Part of a small language model's weights.
Size: 9 heads of 64, 81.1M parameters.
Architecture: no biases in attention or MLP, untied embeddings, local attention windows, learned residual scales.
Training: a variant of Adam for these matrices, 907M tokens, 6919 steps.
Each number is 128 + 24 x the weight over the matrix's rms, rounded and kept within 0 to 255. Layers, rows and columns count from 0. Numbers have three digits each.

# up: layer 7 MLP up, 2304x576, rms 0.0515, rows 1435-1563, columns 96-143
# down: layer 7 MLP down (transposed), 2304x576, rms 0.0463, rows 1435-1562, columns 96-143
up1435:085172136138121134129133139139124177144181146128123129109145106161114113169117135101103126120054095190117134126125152132155087133175163127123136
down1435:161157143103106128127120114118100088096137112125122099141131161130108116099113179106115115148092115143155123130088111119116129151112091137121099
up1436:085159098110103119105145125131117132131158131099106105131135171125139078154110127138105118142134138138151136119144134103154129085132067113138144
down1436:122123126137071103156120144124140141136145124134123124116140142132144157110112142202148126137176146144136139119145136148126125145153176153159133
up1437:152147163126082118148128144135121125147148114121129136118133136143143103109129114134137129153097177125147121111160108108104138125131097180134087
down1437:125120161160120099143146119146121138140101121159119163105108099102167175122110100080142119158127138125133138174136091139111137151135139173131124
up1438:113130143142167102119161141095114127168152117110075158114088162103131107142155126151150152125152123113106097118122094082153127160147114154142127
down1438:100116154137143116145113116128110131135134104144132113116135123095144119121148134117121129129154121182147092136088099161142125123136120133158099
up1439:119164126126129106150111126105139147109176120155101118110136148162151124107173142144146130101109156145173160101172129155127147157109134108148111
down1439:116103160120128145112111124160120143103122138116112136128112126125141123137101112160155149126138127123143128106144131112118152172111152094121110
up1440:155146146097124126114191096114135105100122097143097105117134110118126143125107142149148112126131143117147118123104125115118152162129155154169137
down1440:112118135147095144115135107125119123105159103138128135100110142139135155079214162158120119163122148099131125142083138108082095086126119110144145
up1441:151100088170115126136135108131158151138156107151121117076149132101103155125102129148137101093114123121111132152147120135156081105163074101116119
down1441:134134163105115117091145129135141134134145136133119108103172119150104124107122097144111098128109175081125101112131122123158107105129111123103117
up1442:147089148130082136087129139127138120122130146110155118104172149111137125116164155197119119114133131146120138165144128152115132147159117165115134
down1442:115183124139123107120147133126104150134137155149109126140146122134106096093125109117108108142129119172105147110120092145126134061151102138133158
up1443:149121140143107129130089134104128127159110109099119113150105118153101085129173133145127110150153130118101169148138128160118105148153159131104112
down1443:125100147132149120121138143119111193107118128116094099111104084167140091142138108154115128104116124119148133152158095127092127126151149176113148
up1444:138128117135130136127135118115145128138130114145129104111110103111126114099128118126132133133092117112151144121146159104119124139114121135134112
down1444:111134133145133097135151094142093133115149133143118166124111117123108124129128160090107107125114136088151148126125108158090112117107115147155147
up1445:153161111128103108140160140122149099136157082119103117099130138147153107166121169146129109073132139149133120133120155082100124171112119117102150
down1445:139129121117095089136094152119098103123125108120105103089092096139107112158093080122081150128118119165134162132110134125092137079156109108080139
up1446:126166140152081089128157099112142135132125131160109127117187139134097145124140156127088109119110177138099127158120146153086133144112085149120164
down1446:153116141147109114138132137121137131119123109142165130103129095163128167124128114135120104088132144111087130082097130087096114106138118134170165
up1447:132118140129158109122138094100147128120151140124132107083131097140095121124103099135120111095122118143104102125146146153148143109139150125134102
down1447:131173131105140141130156071119190101156140146111193124163140159113163156184119154121148140097160164122193125109155146090134135150160142147128153
up1448:118167111164140128099096142109108096136124137158129096108106145130175151145100178113122094141135144162115077125128128132122133140108123123103119
down1448:156138150144133153139139088099125139089124087139112160115130123130102144136112127143135121108126163158131189093123127161142121178159136134126110
up1449:127113135120087121105173105125174142122102134142157148127129115098147101129163146157143163132153118119125124122106115132099126153166134175115134
down1449:119116129173129091155119142117140145106109092145113112122080166167150130129142117153129084113132132132127135165108119122167131152101132145061122
up1450:106137114139146127076139123120132142107174150150105171110111128176142094158130154098161151184153114133159154137127119126153110129135102163081131
down1450:074135096107121172138079075102109096101135140126135187088147143097154126143105158177103084126084093125127136140124125155137126078127105166181127
up1451:119111141110151134136167149147114135119098147145102100118117141129136109135085144121145155149151104168119128132150149128146174109164123122146116
down1451:122124135140155117107164131158146094120155138123104130120150123136153129137138126103144136115165124128125129115130152144225132139149171111114157
up1452:142121112153132117126148113134120096177125124106094135114127180140116154108157119167135149142142179137140151119164115084106107133086127168158129
down1452:120162151143140117144126122095077115111150158099133145130136152172119135128059115130154124143090138115129133112136136114146145075071143148115140
up1453:174112177136104093091150161102107110141131128179122150131162089139156115139127145110126143147126175151140132152109156105126109081098121163097124
down1453:141171132120141123132127164114104121103173095116123155095127177156096130108148143111145139128136111102166162148112139146147153105080135136080148
up1454:155166122116088115136131097101095138111170090088138154111136104117134125124125140126116134101118172142120108139164137104115136106107109156121128
down1454:150085115118112133168131130133137146140152142123144130118167109124119127117116122175102128128136145137092129107145152126160118106139111091130116
up1455:107153116144136099140111143135130118127134113122140138130100132155107148130125171109148134131071172126116122166133138125113127128090114164136147
down1455:118117132181130151154139113150134154134134151151137107157118122100097125137132140093186130155140125118127134117134071127084126131146173141165135
up1456:119122142112168125124118112122154124130123100069151076091109147115132113146090116125164129130120120099145093153108144137121142096105162123130143
down1456:112144130142150115130136135140142153101132153149131106164106195124148112152139183141142071148131161136116116070127129119124135165151149145102145
up1457:163140159134111111091127140089149118131143113108130108124105105111104185115133137165145117154118155093102093199170133058096096079100139124147089
down1457:157125166110161114114119106121137094107111133134116170118110085120097164114137143148102152151091098050073098147131160110111107100120152123114145
up1458:123101179100106112129187093078119152134117112149132118108184133105166179163086086119121077131101124102146123118099150130157111113133075139128119
down1458:149121078106131134113123132127158158042085170146111068097131142110112106128141095105143154103127120134149116133114133152134085099154078119179168
up1459:166145143140156136112170079113143171153140174183130126117169067139130157174122142174117117098116179140131116106149160109136115156132115116123125
down1459:111149144136128124133112112173160112140097162124134174162134109074181138157126125111149156128107126109141127159081118132168126096163122121095093
up1460:121127128116129132122125112101161114131118126108122133104101133124121160114145146132087134143162120113136093120115124142156115126112123152126167
down1460:108143140139135139122124151140137118104111111144100141108121135121115129154093116122145117122126130121111117136133139121148139148110144167114121
up1461:132172103142098134123121163170150157124114116117160115150144129118115143164114139131124115104133156089148135176110143139152143131151138127101163
down1461:162103116131144128095134124111150106109180148133072112104119128095118132144134143124157146128116108143113116129130117108109119129097103140147106
up1462:118163169120112105104109161138132161102158149108112147135072103167125184184081146156113170140148146151138126109122145091149155128139119100126153
down1462:181141080114144119130153128141120130092162055129125137086148111118101094102182123086099098149109142095136139166189146113173128098164091140120149
up1463:179159161128120139115099109101120136132154128126084134150117109136136109133103105149125112111118107099135118169140108077138103115124134119133109
down1463:174133139123145158124112119114149149128121111148128177110133151151158154110125130135095123121134098126132133113101150154117087128126128103104112
up1464:121135132128111122127112140160102132148124132089129127123112144129122163137123118153097130122108131159133129109124133072121112147146112134103150
down1464:124146120135126097148125118106148114124142114153129124137115127134137125122093154148121116127117146116102139142146108141126109127138144131129141
up1465:200117162123103089130140131115155113167113165127089145118102087184141147144123111155111165142131148122114126157125159118154162147139124120119129
down1465:128071128138157095103101100151132090130149119138149121139152109126155132163141162164106158085174143142112143120141132133124095116128186119151098
up1466:108171151140103126110183151137110067159148092106098153121137135099078135137137133126137136124108136117159116119141105138053147152076131132118125
down1466:111111130118107151154199130163152127134165148130124170125116089092145115140093138151161180133143132128122136084130149078162105112145131135146104
up1467:138097115146129121109167123142170165145123113131109161107166104146141107100122127141162160143127186172115098152138126108143116085124123111162165
down1467:118111118155147131106144091130131155137139096161152124132102100139143141150114127123110157168157145119100074180142106115136179173119085083166146
up1468:129121160101118110114152100104103167128153142148161150141133129106147133104141130123133107164073103131122150124122194136134126150144118113084104
down1468:125129118156127145123141183115121143100108169114103136127084098090186125147132141150133142156164126129132112069151153081162091090125127139115170
up1469:103145162140067102081112100101117124164097122122098149140126176107105128158126170139064154049078155127173090093062169142163086144140103112148156
down1469:088138185134120101113089149145109140130108167081153125169111147139096124086142151141124091114145102144138087112096092110194135165105137092162132
up1470:091121152155125142139127144145131143115152131117120136115136146138110105115137148150124128149160101158106118128153114139112111132165113122139128
down1470:121095131158147108148139098107146090130138098143117149152101145130106108129154134160133097141138123121121122142141141148143086152163107138160130
up1471:142145154101110113103103183072119105117148119145136103116121118161095150153127097128159123091126099140110102159110102081146094103133139152125160
down1471:143146168124104123108108146128096127101146105129109043148131163137114129098134145116106103122132122148120132119145068083100109122128140113133108
up1472:119145134096076133079097124124110112151155163169161139108120115121173108104135145111093136112137141145127110181139109076137129107123126166132117
down1472:103109128135066148099114087092167141139113165085139150145102157133147155107125122153146122135160158105139110146138161119079122152132140120135156
up1473:140211156128133123134136119101143107108079109141164137079132185148166109127154106118179129199108153085121124116160125115122103169110124155142144
down1473:162171163136151143154142136105119104096108116145138132121106122129165148144140039143155098128112131130130167153115106123178142154118170111111160
up1474:136127093095124095087115138099169097165137125118104067134090116060132149118107088148156138079122129115143125151056108109132125113135104117160151
down1474:124118136126107112142145124118112146178131113138109135113114127131130123170120112194116167100128112115153131163169132104117085103124184123142110
up1475:142168134121091116139201083155066133129174144148094167149133119143150151123082122120122121120132109125115079081095138109168127124128155108099103
down1475:104162103144142202110105062122075136129155147145129113152155077121100107137109117109127124110128119141101109111163182116132088123154134088078185
up1476:135121186110129120100182151101134118155141145121118117124102150122123106164146152116147147137143106127134093136082133092140118124128108104095130
down1476:113121184125129108158127144151141121113109105148112142155114200125183123130141125108131136134175121156137111153165128108134131102159127124117073
up1477:129117141124117112108115144090162109148123111133132125075118108136116146163132119164074152143105122143146142090100129096177126120120087124177124
down1477:147138152100105159140124074162098176181141127112120113107123150125134139126146123154143106097130148151139122071142158134132122137136126070119093
up1478:121107122137120110086119158136137136118090105124147185149146131161121149141124094165135092149089148119129108131158119092125091120099094148064135
down1478:120179102114115189122120111098147096123158135142082125156128105157096121156130114092114134113155120121135168120119126101118145128112130102123108
up1479:130078187142126124137124141117126148147188079165108098151143122110134154155112114139133128131160092170148147094147130139129128146164120154135102
down1479:137151158134102110176152092160153130149108082105133091153116118132150165144104154156118124153162110125095134100145098077117152115151152147086097
up1480:141143134129090119130164074160121091155132123073143124132177125144168103102108130160118106129147147117125140091168131107117131160130136153150142
down1480:114141121108144119135129125143149123136113115135119153045067123148087095138127147075094158113152119118105179105118133156134105135135148136090083
up1481:188099116134155143160141109122103155112130122142115098129165092132146098129110131146142109150137102152096138096131114140132094136128097134149086
down1481:130116103136116090118129150139171158115135109148120120174115127114144120110089123122174144100128090143145106151093075173133096105127166165104110
up1482:145142117099103137131152142138127158154134113083135136129140134139151132103141098131113085178148161103099075132129173164148128130110140131143066
down1482:118137106119123139115144128150160121112103101108175154164162121142128127130110126141107087103105130116137155111118099148124110139181124122087126
up1483:200124167133112114133117099097174140121160150144102154111106153168119146149156131142153117150139170138124101105098108088167149150145081154134128
down1483:168111077104167087083139118146166129154143111118127098154100159138123167169095152146151132167160107117126149166148100131119185112133122120114136
up1484:175127113129139094121162135145124178131134148115138100108124186155079096137142123123147095121097114147130105139085139166160124165179087198142134
down1484:088100091097102090103136099131110135122124114117162169114094129171129132099141157117146146145158150100118103130158161146117157163117165101117112
up1485:096171145111111129114141091148133112137121099106124115142123099151107132119125158157146162156162151125038129118100144060134113101086085155121126
down1485:138146117157096151143118118139121099140112134132111137138106168172109123154163137145148140086134118147094119130139128093117114139116163125124095
up1486:146141132131103124161119145122145157155126118106122107102135153135157134105143094116155128163149112121152134091125128134158141137152131107149123
down1486:113146107100118123144080112107108104119138139168143142122161070131132115104102144136110115119150130152139151112107091136128160127148177146151091
up1487:103159118149109129122099163155130094171132133159131133122158100097108106114116146150131116159128110103125128140146147108119119126130107132091132
down1487:157140172123114130084115131146126135107118162142104121083098126103156131102130106117117179124143186118172147131149157113097121120123135108095101
up1488:078126140170109111113110081118120147147176117122140121078158144115140102109133122102126108116117138106141143178102120174137127107090115126126112
down1488:126108134108092175153111113152122121153124122087138136114083122109111143124126156091105110137141134110105135151118103105136150125087137114109113
up1489:144125146109098109142114118100104096134152150134122153102101126130135125126098110133102138133128130118135095130120129134142124145105093131148135
down1489:125137114163135088149111136153125147152139115136149126125110119109135138120121121130117119100119124137105124149153131160143142126174154133146102
up1490:164137185101109114133126137140132106129112152088111131127151163112139115154125102172139136173151100131140105118134142140110095138151086126140116
down1490:137125148148138119159136153149128152092100131203135148142179115137157098116138108131146170111048134168073101133099162140098154134143133109123144
up1491:140162163146112114147140127131149094146146111090140117096121134124152123123127131136112116139144108099154113125129136137148098108140111153142119
down1491:138136135131114100105110138124150097147127149150139136098144130152111113107120137168090085113138112125154148188102131110154157128145115160111142
up1492:110090152089147091121095116122087146110160150086065116089156139154122151163147114190122124112175132147141124097082155111151184151066123118119114
down1492:136136094097165121105102108155177151151108120127163122145146138150164134111127109146134175122161097117147125077129111135144149136160140140106105
up1493:082121150143150143134158168091095174134148124175120105144174122141144132110138087110131091127119110129146131197105134099153110080154114155137105
down1493:149080137132121145134149133118126145130166159134135127125141142129130112125175114139136128177130094162124098123122164091137117137097142142139144
up1494:182141151077146099116152133137160123134121143075147141126138127141138102108097139156124126136137139141176111091140109139052139125124106153111149
down1494:126107124146150127128112100161134124141174138082075123125138148125125169140092097123088133130190104127110122160169121138122137123115110150133118
up1495:138133165119129144113110103140127134119153131112117106122129159139119110171113155139100127133161144162110088149082131174102106147154100131154125
down1495:142130114145137110112152123104148116173137122144104111117095115119128112143156090116164092105138122134118102132157130126109152116115139123158129
up1496:116145127156110089105135117146111107098130115154138143095129109166139118151119092149147133105130134146143126148097126089130113133094084163119109
down1496:116097181156122160126110131161125092098129143127118113149141085176150149141184111158139121173116164130109174125098145113133173133103110111108124
up1497:114157135139126108108121143140129089150119101134102084144128101157151098125147085175151090107148148148112102140096142132098139102113110136088131
down1497:126158092159124149174109106099153124088133119119126088078157135122122093126103130103143091148086107133128136094154161093130104140087088122134150
up1498:151115165137135090061159162123113130114143133168112137074111120149156205162145088111128127182160116141141122158106114107166129082129113131129097
down1498:118107110160105105120115189129121134120084116179094123113135094137098092130102116165144102125161134134129137191117118140103128110107119099128097
up1499:148166124130066119123124151131131157148125145127128119115131118161118136121150126157117120131143168116099131164083156073150102169132099161077064
down1499:116131164139089143102089140113123155123122137138114112129093143147131109164146095101142137123126126092092097119089161126154142168125115162129140
up1500:173148089152150137149115134152107114136141146141153105061156135128070074153130112130095128120131138141081117151111097155123170170114098146131141
down1500:132127122109142129173112144119165141154144142148096114147149077090133145139179135148152167121132140148105147131067126133082153113152155124133113
up1501:131160112146134098132153134123113091152150114140148122115184155118162108123158135121130045109124101123093128175105118117150130121127158138128135
down1501:066137112101086107135104091130074106097153121146123140095097139141128128108154132154149110137118140112083141133154126142117086130137115127096135
up1502:160087103133144137076154122106180182127166142120081133100151161073155156155119086143129119111112065159131091098086126206175149148131120125133105
down1502:134112098083141157073093108101137129152143105114099142117150117093130156106153078110099139159141090139127153089098096167167203130150101127100093
up1503:114139152119114120111140138113125142118144105101143108127102124135136159141134117132118135128095150123121122126110124117133146157136149115127149
down1503:100112123139154145122095107109120101122138132104116153138091116135157134113129127157120099142101138149143144132156107126153130127091119161140124
up1504:131162091124127152098163118155125162125148161139137156123141123170141152125135124137114089142121105125146134092109134124129125123125138117104114
down1504:118094167125131107149110120139171116152162121116100113103139128129139121101120138132139121118133158133113100130123118153139124112128116131134128
up1505:080158158133110129121154099102144138158150123111108122137123092146140165111116120099127107100089091099124125130116127102130141078098127136099096
down1505:162111142125108090175122152203192100146141157104155107151105145131132173127112137160154142162114046138116130136112136140143128153165175084190132
up1506:127109129099157086095154104121116101175124119160140096105109098115118138109081089156148139147115132142143108095123123091095121096119131172076105
down1506:090146154109094079102137105126125143122121147098116126127163125146127144107077160142092102118113098104148145110127124148165144092114093114107117
up1507:103175112112126139106118102120132149139119123104140116125149146153124097195114130157107084098150094097127141153119176073121097103107134095137121
down1507:134158126151127137095112132124111154140137139148111097127100096154139148141140160091112127099151133095122131148120086129125148125126180168162156
up1508:122160182116102101117177128069146129127119086108099122116146137178151132170116153121063105097074133130122122095115177146076122137125104156135145
down1508:123122121121152145100129118155123103124101132184123127148159137139167099171162128140082172142118156110137135180117103129100145129097139137178144
up1509:083117140138138110162127137134167101198155149174081163131146066129080136145138095123108087111146153113129088156141110063140101101115171180159135
down1509:129169119101136076122184059158125169149172128105127098142078115142149160118115112069120173099098105083103116127110136099133147166132151146169173
up1510:149117099101133124134109144130090127116151151110172105118087116137140149150096110102116081103135115120199125133127154138117088118091116162129149
down1510:109082127159159074085124148130138107122167116125119172099174082115158155133116117126138100137157138123111143146115113129108083136117113107098147
up1511:157149100141153084125107132127137076132130157130118109141130099140131155147133117146125130131131137135111112129169115158125129118147098114165102
down1511:129110106117152115169083109126131122138130117140152094154102148090110119146115119147084144123122181175056135132121124123112118123116157133155119
up1512:106131152123116114133115129087143122145154109112161139145124119146107151102161101133136144161083120156129131153157106116133107127100130152124123
down1512:148097127108129146170133170115110123138126123168109157136159167117103184132167105129147137129099167168104101112137097095137097169145133101128110
up1513:118122163136141112107115158082154109118160141128094139142121106122189082136116109092123100117166147162091138124160162151102090150153116122106144
down1513:089133162153106154146165150137140107132121138181144116137136128146136071166098125096156099155124157151138129119096154131148140147129082139104158
up1514:148136138134139122112095112147123140115134123132116164093131106097118114112127150137115126147125138199164117141121137192115127125139109098114096
down1514:105145147074132154144122128146135143081119092144131151132119095108142127101150138089122102080100107159127128113136097096111064136123073084109162
up1515:161139130140157119132122125114105112177146116100135125149167141118106131120125129134133136153144181103113136174129097117141138122136098166112113
down1515:128139159111127125136120137136123129121122141132125107141139089130144149132106148123136128154137119147122145106129145110107107113119146076120144
up1516:169199151141150117117126138134109105151154123106133111158158162147158143157119129152106109127129166158091131121136113093147057125092137168116138
down1516:120140111124138210120109099146124153148117120116162131138134122128151106145103129132131124105107170157133143132163143109148107151122129136139154
up1517:141102140137137110100173157129084146144139142129124118090132150181141134147139142113132144135131143101134122125092162153086143121135094125090140
down1517:148124126173134152135131114149142138113149115177120145132123127124125142114078148107148108100146107103151108139134123127128100113072096112148149
up1518:131140143107151138146135124168142125145128123108147109138130142129106120117075126139158133143114068164144142126101151115132114112141160131139145
down1518:137153112138120146085098126155101121142117093114126090118111109093108124152162116123120131125117109101103122135100132143156160113135110144150157
up1519:149197148125112117110132126113159163146113102147119146156129133147116144157167117145127148115107136125138098114093122087113094134108133116116140
down1519:104147124148167110108133120087113119135130130124131126159131126112149128157100126111129077115086126131130133130111136132178120121103148147120104
up1520:130151112126110130135156135149155181134160090148142094105161102166115146121154145141166109094127126134110112122088132109097120129151127126109114
down1520:134083088117115136178120078146100119127131113121170120141105135119155140109142148147148126112119092115140123159157133134114173159095104130109139
up1521:161157122107133093115173125154112098138158144115143098119131123185114120114134141130167122122111117118093116145108116095143099127130120122121119
down1521:166108124149158145132134135104082107129118100129104141157112120138116095117148153094138127128131170131119113107140102141133138105114140137146118
up1522:113120092162120126163156154148127153150147144126161123117155132160123141189152168125104124089114164144093136083114128104156147134101132136148124
down1522:106158112122142105096158130154105124122123154081109166094142106116101173181117114123155128110164153142166098121106106118113194104103125127076095
up1523:141189130138117115110152111087204094135182124142118177083159143178158122112139123169118132080104132171129119136105120146107153109133119156167127
down1523:161142092180133127116144142120112118077147162134122114115115117145102144135090152113150098130153108122116134186112163101151118145091141141146146
up1524:113102125131132110092151163096145125139156118095132109101123156178088133145127140127061151096096086104155137105115144153114142128167149133122130
down1524:127131117145129129150144125132094115159083081117076080133087128163106125116122103125105157135124100079147151140153123162154147180146139082110176
up1525:122126173145117134128125135128163082117196116107167115117125148146088130121143116153131135091181118076136102143152120146154158118104112150114154
down1525:110120119143128136128085091115150095152177119171097093092107137152121185141115119145107140127137150112113121135144118140094123120162140112136136
up1526:113120128079107129140121142155176111184148177120109123143128120134089123087136121157073105175148078137158142069109113091139103141139114180139086
down1526:153125127123124134123108081116131106131149159140137107128107102120114133123133126169143147124119128117101125120129141152118106124133175137091140
up1527:165168108145136113156158128125161087126136135116090114117146124137131172147097111114147066161093113119171060140140147084139099145118069130117130
down1527:132112082098122153151099138150113092128129147123118118119132101141098113101145130133133164135137143141117112125147139119113108160079159128101133
up1528:140165168113136139143148122133199111101158135128091107077154137164148123145118087099152124135154140145164127137126098141158095162130090091143109
down1528:120151105117173113188125126131129126143095113148133099124143080156138143139137090133112134126131193118128076124126094173125161134117090160130107
up1529:189184139163140106116116094149138181146156141101126141096169106150101163109110144107079112129151110138097068167132186159138147115165117178107105
down1529:109096151107081144119140144151154154123106113143134117115175125088111164138171144134130129094127140099169127147139120186126117111150124131095118
up1530:137154141120128114150140110109085162133145129123117129136121091153160186149064113121129101120121104107169130118138182100151125159116120117109130
down1530:138114099091125113148130088148106123120179147138167089188144125149137116114148135094090110151101113141162131136137169144125129148159137110128159
up1531:104166204133100144094181114092203141150133126118116128082167121127130121079143168129129135165121106163130133109084084095111116129127113164098095
down1531:127121132128136162106125135123137131145127116123120136130136118128124138133115122132116127121123130124124131144103108125129134111125125140131123
up1532:124155152133079120151122091092102081104142153130125124133158083163084162108179155155150126181146117129149131115109110111118108110131119177099131
down1532:135159176155127114179110130108117123119091138149136166137209120116095164096094156133112118093092107128095128129164099073109151124163097128144124
up1533:111151163093101092146141088133139116142105119107086151092120099156118162109136108162135135135165118152136135126131129120105149174141104162122137
down1533:163173178072119133131136147113134142106111120104127138091128113127129113160135120088118138073113163108136117089137137078131105155127114102105094
up1534:096135101094142084124187134154139139125128176152147127138137130120126118152138140107121126144128118158113053138152167130113128120150102120109112
down1534:126126122108139132118163114143118123084188149195100144163165109141130117109129082085126107156097107098153149096130113136129150101134095176123148
up1535:107124120133157101115126143136136159118166109137138105096163156193149140125123103138124127104192100107131124166150128094093107114104100181151138
down1535:170149107123125094127140155158124180125171104162162137169162153119109139109147174163156116130133132119087148108118097141079112146148146123134136
up1536:145117155129130106101103142085136085158112130104143168141149123162164132120198132167075140160128151158149117081122126130154111130132116159119135
down1536:064169140153086119111135154121113151154127142150168134168152130118156166150161139196106118141106087092134154127102149130132142154163183120140114
up1537:128167088139103131143134135124148104140176116124153110106128134120104108146130094109098156129124110110131112098125137119103167111083076114116120
down1537:100102117120157118140168128119095103127166142175106140102146085148172149134099130106113108089164113120103152152159115112133120120150125121109171
up1538:117168135146115119141133133107152079146095124142134105101155129152116181123180177119160125119090094140181116134111133111063110145074075130148111
down1538:154123121121111190114133120126131137136139132116129124115120130118121117147148120140135085132130134112130094144132139123153130122135128133129133
up1539:121107178108106114112140129154153144115134134117145107122125078137141127130124138130144116112133106111138098156146118110077140112102126108075123
down1539:104125106116086106100144079154186195092111146097088107116095128143149077134111164149099146178133078103153141145159125142152100107125148164119147
up1540:105133111132118142090121132107128149137110157124104123115101157131108150109126135118122126091100164162119116097107137153112147124117134136125114
down1540:104111112135138116145110106109119103115142145130124143130144154135150101092110092124157109127104145114132137148143103124139127120151133153121119
up1541:107150093109126124161088103120148104140161138121100100152116159159128130171133143106149103152167156131110099167156129131162115127088111113125148
down1541:149166095155121116132143161121174147111130131112111120129110178175128137156114135131166113161124114114179168135126152119128104178073142124137131
up1542:137151127169132137132124106129115143150125176130105077161148120144105116164147175137147120093139127138131093130049149119112141128130107125129121
down1542:099131103164130171145078123108091136151104140203111094120134094133110097195157193105128170140139135129111157106117134163151170156136116101104141
up1543:163139103153112151136125135124091139120145131111148114130097133096118113139176151134125119120150135136121146127142128097108116134119111174109204
down1543:121110157111144101115122111112128135124108086119124105099205152108137138131125100138127130099093148127132125130134148128180130129126122124143113
up1544:112120118133140116155155116092173169095188146116127157102090141117109104187129110098153139132116115121128150127092108087121150157093125111099107
down1544:135124135153104151111128135115144175103103126138131107126099128112154125131129119167149121128090139144132145140120153127146133140115133161131129
up1545:104148146128107125107142092071082164121127150117153119093152132130130120126111122145134122121117122115110112158135159174123122117145154121120123
down1545:141137147114102088140132125147114088119083102156109117114106138115153121115142128163142141111109062116136121132142121164135116106143128153083117
up1546:128118134101093116101133137139150136178096103121119137135157126127104122158142150137119072081115147151161079149169148153097088117181113147111142
down1546:104139138185118117128106114104092160174097130132140121143134109121122118145122111165135132108107124098171163103113110170141154107121064152113130
up1547:136158146154136127130132085098093115127147132148089125102114108155145125122127156141148097155106165164172126141141132101147129106114132120092132
down1547:175136101179138169161128136141099088124140118113143120132131149078123127094083152134105141151109114142104134108122117121103085120133121136095121
up1548:062135193101140114150109109140123169128164192136067110135172139107161137117150092119128112138144108140104178126132107119156148145122139129140165
down1548:117156121095127120098070126141143158139117144118100113141154132108128158106165150143118152151102102097132181111118111147121132125124111161163082
up1549:127120152127142112152091097121138126150128149160149089135101135146152112131090144179168144141128128152114107127150157141130111137097146099166107
down1549:097145137118105121144054114120086129121130115130132191144124127119166146131120187085136113136128085134160134147125113168091114134116166066121122
up1550:127133149105141108096139106113101113136140121125121146152140148127164082102148164101104107108134107093143162164109129150122104174101122107079161
down1550:128099130145163144154123118147107149181142128160137076120158093135147103104099118134116155160132093148101114104112134095144181123125113078138112
up1551:131156087128138137126155131115118133151125144112123143130117083169112085151080111158121102121121135131163075121156079131072106125146128134136163
down1551:165117145147094155133120121174128141137100126120142155085161127123116164104159139105102180148118130110134108149119126085123162137123094082124141
up1552:108097127158109122099116147133122113139150117126108134143169106147098114143166129127112117120117145134160154133146108117146134122111136151125131
down1552:107086083153089128124137135097126165111112111123077096124103095136155149130134088117159116136144108137132112137180167147151109130096133150137153
up1553:138100143114169095085162067122126157130151149115123089165139134081132087152127105171145158109158105121090152095133141131126160147158103125131124
down1553:123136144087153098108121140155120127114127119142164147143141145119113183137143116107143147153108120084198097107146198125072134129117121113094123
up1554:161127160134113128129120120068119115168139126105106156131126128146117168186126126138154132095142091080143132144139126104107108153144108124143161
down1554:119130126132130115129125125114114091174132116104111160143109133142122129159164104152134129093136114115157120144138132142089112107152123102116113
up1555:104118135112145134102108094116118138132138127144086135132151097097150137148099128125104098156156119138142130149110124096105117128128144137123112
down1555:089092120143088126148118139138125127094107155144138096098116145080169121127138092076126117109116137132133140135097129129120126127133098122116161
up1556:118136131146115137138134145102116109144168141106100117149151120150116097097154123112092139110112154084120147175154129094087126117100164158147128
down1556:099126115161168118096134129134170173168153166123103087124082109119117137130122132071117137141112119118104116163063104113131132127140093102129139
up1557:090129136151127141141179138091130136165147144122148143133175115138078122130149095129137118111130107166143119128081148128145150104154084138141141
down1557:100146101133108134139117119124097133119126117131131117179131091117123164162081093126144108162139154123134133111133124088139109110155113113122141
up1558:169086174078110113109088186138196156149128096110164143105096096111123086183117141125138118119144160150177131153094154117136079132109132155094158
down1558:130132085071104153063120141150178134128137139127121126127120140131103117120142115141126084117130133152134128173162109130113145135138110147116130
up1559:140115104129099105110134146134132152162113151146091128146114146155137147117085127152118111131129152144123138133103146079112131149144113115119093
down1559:117127160142118125134099071107111139120129160135151125100147113126106120144149132135130147132091069131123092082124128123113133129114106083163138
up1560:120134155141110109071138118137147143138192121128123123121144113145142097111120100163169153174129143120119137120146149110132124109122131148135097
down1560:131124095124144135108149119117144127123120157161138159156117162145118120142108145146112148137139107099127119140101123100122149149111142105139119
up1561:176130142105116106112145130155116142145180099143107111141128141128098101144125144143108131120111111142120095156165132144118138101150124126124085
down1561:120132088109127156123116116102117137134109127112139106120101135141126187129134138115125123114140120113122120134122143137166129124151135121092122
up1562:115156137117100105104145116096119131111135118139129144152128105132121139148115089215086132124095139099086159144090103124109140145108124153105110
down1562:077094140109099138113123143133142174106093136115172144121160144090113097143135146169138141111114116161148127123148101146107109131130131110090147
up1563:121163138140151123103135148051157144144134112120119077132154154131152138116122138133126104127121111145125137181082116155161131140097091154095145